Each number is 500 + 25 x the weight over its row's rms, rounded and kept within 0 to 999. Layers, rows and columns count from 0. Numbers have three digits each. The size before them is the row's rms in percent of the matrix's.

# q: layer 8 attention query, 64x64, rms 0.2, rows 0-51, columns 0-31
# k: layer 8 attention key, 64x64, rms 0.213, rows 0-51, columns 0-31
# v: layer 8 attention value, 64x64, rms 0.165, rows 0-31, columns 0-31
# o: layer 8 attention output (transposed), 64x64, rms 0.2, rows 0-31, columns 0-31
q0 084:493486565523524489495484487554467485518521490511552511462513499488482486483502499481508531549454
k0 089:523486516494533521532478519521497522485521451497546526477513497526470507470509422462469498520493
q1 100:512561464477474477479476484509499496475476484508515526506505548449518501549512534494521529512505
k1 095:477537472476479477477478527515559504493502530532511510495526558492500500523498528551500499519489
q2 096:461523514495475531465515477486477510509496469494514495541463490474458480478547485524503519500512
k2 108:453557506503504541498504469489482539454504493472506468544470498464508488446544473466535498492501
q3 098:504486482521504490474520465532529505503494478488567523501535426469510467497543552548496523483512
k3 097:465465502518510551415513472543534539493540487512480500500510501504485497485460480489487472489507
q4 103:536512536438507468492518508545554525502475487495478504480465527488527513487507493517488474463528
k4 104:501486525481489455489507487542474548475481477436503528489516526467518506501459497551512490515500
q5 112:508458513531514495496519520524473535496476498451490492542503523486494507500508497531503440486506
k5 105:501532505514496472433506552535484520543467508466508443516484491504508535453498489492490510522514
q6 107:521471486489401501506519504513529477473496529487463508469491497456511461461474505475473492500456
k6 095:511455518495436478491525485497511448533535500490482508508493486471485523519454493517494523495502
q7 098:511486495521468497518470513468490511512495453507490494480495461486524485539510493499545533443492
k7 098:499424481515491528468515501457500473487453501506534494475530512455518494531509529496512488527517
q8 116:514469476481478492483500505486451468532448510486510523465479503482503492457501507523501509531503
k8 100:473459474453487518550545514476470507544505526504517516527516546484483535501495503507517495543502
q9 104:485443514512496512494527476502558513452462519488490467522452461505506519493464539527529503535500
k9 109:493522503526486533490510489490529544510509502515488480496486452507452506533483537553531501513465
q10 099:505501475501533496495522503456446544480494485488508526511488484491501502478472514543499501489506
k10 094:459475504525527489519512486525496523523493487501474500490486470508497513521530495560472521576500
q11 097:515519468508501465528531487527508546534527538537445542540471448473496467488482504515488506495475
k11 092:494528477535505468478491441495511515535477542495490532507457474501520478552518453484461488505474
q12 101:531507524498516493466502498494524488538492478520488520546465501514473523514482526503439482517490
k12 103:491471473492478526504505494472496459481524504440469477525549482474509499489476488519452509497471
q13 095:485495489489459500507531523508505491527536478495513454481496478571494499543506501510489517482522
k13 099:526485457521496547468510470510462463490500466502483475487491482570546514519494505533464497547523
q14 091:479510521479523516546520497508516494525465501459495556485506531504506486469532504544474510523455
k14 093:491537502444493538479549491486493494505484477500475524484490520444513509499526497503487482518476
q15 095:510457468503468526473537474510513486493513482494460464493511499479492495544480516501507496535523
k15 098:536461480516450512439477508502546526516485468502533523510531473532482470475484513526525514535480
q16 100:437473473499528485493526515498502452515491465472521462487527523502476507504458495454510535459500
k16 089:520471526497519452466524517459516501521514461485497510473484507528500500552493505490553505446540
q17 105:497513481468535519505474561526505520460483502545494483504493498526461486502516516475489519522552
k17 103:472509482533514507542494502483475513457530486495495470475511479513465485488480517485485492488492
q18 102:489492518511498500522500495525499474529495460493479559478477526487502476476504495519472493515525
k18 103:475474521506461499514479509501476480540494448493455531477466504493531501447529517497469507482477
q19 106:492492499528524497493516530534532514536512508503496478471533505474470504477486480503470501479538
k19 099:485496497551528485474483520498531514529460485503486498507511504506506543521520458497483512460511
q20 097:483482523496511533478522483506489487469506461532510519479458521481498503444516550476512494473542
k20 094:499497498479542539490493503503519456444480463500523488439453499493486505462497515523499518457483
q21 109:447543500454509485502443514524518476476535548474494528510451488479499550493511485499508536500500
k21 105:488522525483504521481475472521513487472497533504505548557452467469456518521516505524501511519534
q22 101:487535511511445505499501512541503463534508473494511516514517495484495523504464450472540470544511
k22 094:464532508504429519513492475484535451466518519453541543512490523516496544548491477493518501500495
q23 106:505511463504480474514552486448510512531517512497511473511505515500532540515526526500464489556520
k23 114:505513474499461466540549483486529511506509519505478488481506439511527518497493508524473494523505
q24 100:527499536532526515481472475484497478489522494523519447484488520501540508487509477531499503463503
k24 097:510498521529532508516509520514457508497510470501521436508510524485492504505553464565455467497506
q25 094:493509492552492487508431491493460505520505532506522487487473520488488470502497435537475485500513
k25 095:561512481527529529517488508498522547484490513448520502507493514464521491519524493472484516488535
q26 097:454502527509490538469512457501493551498545478469499512528502463507497482497482470485537493481497
k26 099:488530469468523514493519489454517493501484456454509538544503454491514436511501460498534506498521
q27 092:486521493501479492502509463527503465505491487516488507529478511489521472509454558531481490494496
k27 092:515483481459494505506468492510486500479547478521488491552465511496513482498494496520480496495512
q28 101:504491509470520507547483501473532482497516514544514499500505486455510498516506502470497528510526
k28 095:479507531507479533539497543484502511501464519511545560547500461494500455498465485518483519520512
q29 088:475521547537471437489481488493472485533467523490480526483513493500497528517510543504463437509496
k29 088:482481491491490496529440509526489501513499525472495503477534468493537525480505488510511487511518
q30 091:544502527474484501478460509448520462500499518468531468485535449493503509520499494497494482498506
k30 102:505495532515492504479527477525518472530475474487555482494496499492501476513486519481474466481498
q31 114:504511517492490510495512481518449465496525507516531499491547514535470460503505496542509509497470
k31 104:481512505498465504506525535496494465466532497545488479543510521531512506518503494430508557502467
v0 097:510499502439506470511481474568478488523482476492478465474498513489541502509445487487506512502460
o0 084:528474494522466484498545485476452517474467519486507508497482485503504522509534521469482487481522
v1 093:521491523557502477444489537501504494499513503503537510535531507555535563505517533477522485496501
o1 084:526514511490498497476529502518519496547519497502481473515524529459537464512522495484525446484466
v2 101:517495504532498486538476457483492502461531456506533546505472451486512523527535494523524521489482
o2 111:475498528496454510491499529516520525472461509502464512462509520529498486470453499505468501500511
v3 103:433494517529508498531539467496488477531504519486575482498488511479515497488516545521508492453541
o3 100:502510492502510481493441480516525515458501494482512541467517494537494497454530459486524531501485
v4 095:490490514504486467469466446481500469509486504559542505519500468474509489497517521491499479497519
o4 104:553474518546543521484485533532492492490486505484520495472480511502484511515467467518533529467506
v5 099:476526492518506490512481528479521477516510462517491529533519500525501519537471480504521476447473
o5 101:529426523499467522509515501504487499506504491513499501499483509459505456480514526468513535505482
v6 104:508457484511453502520497523460470500491518537529505489495524505494465499480609499496498476472528
o6 114:511521496511496518509478478519535518482489476519522548525513500519507493547447508561504511546506
v7 090:459500524505487490520512501503496520464501463444500471546538502503504503495553479505510542497478
o7 086:508509554555516494506487504527472506510451479523487472458518511492502478499483463497492504535554
v8 107:522524512468472507491523508547452485517503527537488500466493501504531506519514493510488487474498
o8 105:517498462496516538496504445493446487508500502474464526493493516486471468505509507493520496469467
v9 115:496536479458548499510490514507495509576522470526496449483537503459496483498515515529516543496489
o9 110:510430519494466502488549543483491474477495519473511536537497513532532500535535493481514498542496
v10 106:492513485496536522470482489448485508492538545476496491467523542466498514501494513504464537506481
o10 109:470492460517500481558475531507458497486498501496513530499463500490494459504557511467492466482506
v11 109:498515521488495476497503494531531532472501492519456473465519475499526446516501489455464534491521
o11 102:508433486481529530458502513500451485533497484442502485505522474502466525497503534554489447496497
v12 108:493491480519531524481518512509444471485512519524461536518508449485510497503507472501498468460570
o12 105:492512529504521531511505473509547470458503493514535527472489463507512443506505530465506516489457
v13 097:512516520489476501472445539502502516506497522493507513539521537522511448530490514513526514486517
o13 096:473494474528491533488521490484500498480471465526513509490475510470483499514515494455519463508506
v14 111:507488467510489480481487482495502508538526516488511508487543458472518491532499457481485476527518
o14 109:510438552501508487556498517526512465518464484510491480484515488550517509521510505496463507504528
v15 107:499531467487454497473484563503486497512524438509526541504438517495489515453504508477497513484512
o15 106:457483503512513527516542524509488468441458534540511491497494500488528517524485548523523507503505
v16 105:455512449472557477497490501521455475486506542494490478509499520482497516503556517505472496497468
o16 109:517555502507468512557482526496513490496508496510490547495470497520505460525507492497468471549516
v17 099:540510456501496508467505531521536500494489483498524544488470481495557484489516512524522448513488
o17 097:441460505468515560504490522479528445519546511503484496467478504489499546485504482504495520468540
v18 116:513515532498487499511527514503457513498495470490545522485559502512496481493514468464543508456495
o18 112:486542491516508500531534493478548484471479451507447473522485536475487517503474520462513501500497
v19 100:518501494488503499512505490536485506479476496501471513514466558522480491486531508500536503486566
o19 098:461545538476507484511496535461505503537515498503542522509494499492496495503483497458516523539486
v20 095:450486459480535466508509503530543482497544490532506469519491479482538491548502495504529460510536
o20 091:529461497515498504557499509426468506506507502541523496520480522522469499455499520472476509501505
v21 101:474482498514478432457469483443487519488520516461506494427497518522488476504540527486482523529488
o21 103:505495497490495489524532516541503527499461488537498502531505461536547483505452480485507498543542
v22 098:513500502501509522467477497502483454461461517495505461483464491529442495478517495518527504513485
o22 095:487509484537479509479544497503510525508522484449497513490535501509494544527498527519543524470523
v23 094:452488542485500475510518489509498526475575490496504507487520489513437512477498499517510441513501
o23 090:514484481508531479482485477505530552508482513508493493514516552509555497491488529474473522536503
v24 095:478527480500501482483513490483491531523536537456505518476536484504528490511500496507496491479514
o24 105:506493492510507490526525521517503556518462477539480498492467493521489492533531522497469508521504
v25 098:512490527484479501504539467486538489477456460522535509506477507487478458518492461501439515484525
o25 098:492474525549515475466474504495508494523491476536521469466485482527483511505462508460530535494460
v26 102:514484526511519467485525465506490534497510520490542523487487510524487474525515494518493517492448
o26 099:522546490483492501488458444481503522538454507511486498477525511510518485505481503458475468535506
v27 098:484462484487476549504471478514445513512485536503469532496498512523533573496504502449521549497483
o27 097:489551489518465496480516510540482497520496491482483462537442486435452490510517491516486471520472
v28 106:544483512496537530547491478453487528490533506540482522502493496499525456482465505496501515498491
o28 103:487537520488512513473498513483504456508508483486496501540533493534467470537530502507465484465529
v29 108:478522486456560493473523513440467502462485468505445485488506518501533488503495460522504503529533
o29 107:486475503547486507547504545480501469474473531466522517489509512508484511549505521525429497508509
v30 093:454467525512525497495496539517488486481482542483475544472503520501488449506504549494494497517472
o30 092:522501524478477509489487494475488564448491455510543489488586496507503539522510495522512481496539
v31 107:527496461465490515504483545470454480523510492509525487469498515474496485472447510483489507523487
o31 102:474516483474499472506536497499518482478545510483471469539487504551494498557530514546503486467496
q32 103:490531473470483504540519482473484471528521542441489508556474484538537544511481527504496542532513
k32 107:484506468481481505511547471489461488498527509498445504503472467527501548566486553519480512527486
q33 102:491503557511480500485479523500545523486487508484482496475484451507489490520503448448508508526492
k33 100:487503533508497546482502479509539474505496518451511487477482479474490536517525457471501496472490
q34 098:496501534517534499492473555490490505525455449454497541486499494512531518509488506511498478521495
k34 098:454473484486502514496514536493469502508472490468552502487529530455483524518490472483482525501538
q35 092:521476519485483496493538486493507513499459515503484510516448515497507494506439467450509557512502
k35 096:512465514512488508495551517467469485506474499489486542489469501527493527507483502518549497470522
q36 105:503498511488488476506513492533470485487492547510540495468475505484531465554524498466495470510508
k36 100:562544505505480511481508530499494510518484505466516496539537509519480479507444496450492464477507
q37 098:482459465522466460489486481548527489510484508508484511502508482518545523489526462513487462542502
k37 098:502489488493496508477466509529478504561481503481502485529507460511498539488496488498509498470498
q38 102:545519456482475474570512509497566525491487498471489527495490531513494496508495526508525508530511
k38 097:489505505476489440491509473505498517521455523492499519505505501520497547523490536516507503561456
q39 094:499489471478503495481468539504510506495499513507503516493528532484481503494533475493500537476472
k39 099:513497498471515490479495536491504487500502521545533527479471500489478507493489497483523507431483
q40 105:510484527453518529509481517535524480497451495518456510516487539534516488443515533545530509508508
k40 096:440475522446463507544480502545490515511495473517509480488501489493474497482537516534528469504460
q41 099:485510521459467486453482481487464474486486491502515555478493456456505472515538463529525503508512
k41 096:487503471486505536496458499510492483532511514453522562478505515433474542464486497536505476530543
q42 107:481531466521533550506481516519475476496520518485538489488504487509490499468527492505555453500512
k42 119:471519492497524498504480475540507493488507521512524522533506546486539494517515444476515518534475
q43 102:505452436540546519504463508500515519468468529479540470503483473488536529523496514483490496526475
k43 108:561512466531499530475468519501507517515495521500486511466509514486455467504482522524514501519476
q44 093:479503471480506470499493484554505509500482477482467500484502475543497517532485540463485474456524
k44 099:505486523509475494480474493525496454518494472480481536469500547531522506489480524500505512505501
q45 094:517424485494501520534524478469461537520528504510508568490465487500506507465541474480494510509541
k45 102:496497476524490528477509463494460514532498504476482485482502474555514482450491456494468539525479
q46 100:481531535527500509568468500473489480498447523508480535516462498517527475500510489508476507519468
k46 102:509504517455523511535496491468463471530495546491464545504494485500508511509526453499483490535467
q47 095:513489497488513515500508527462483473537493508514492488475528509480524518491491521499457465488530
k47 103:508451498530522513514505502494497477513483469497517521488495500485532498519488504511432455502498
q48 107:470466508482502528548529518561530492476527444522508519511545512495507529488469515485482512509503
k48 107:492478514556476477471528537508518496515533492517520528486499470532488530470482510481502520525509
q49 102:491553543465532489529513498493483512499530528491477534484505490516503537529515485515473495513475
k49 099:492549513464489450546490513475502511523506515505496531550508486497502508502498464520457505536512
q50 099:501499498484486495563498517511497532548499454450476517526504493501505515467479512484461496503475
k50 105:522465523456521502497510484461502493499569493508511523531513515535495512498517510478507502517501
q51 104:559498507520516451518518472524506514482542497536493503497468535509518529499491469547501466462490
k51 105:560510502537501500484527511543478521505487525500492502524492529498513538530538480570470476503488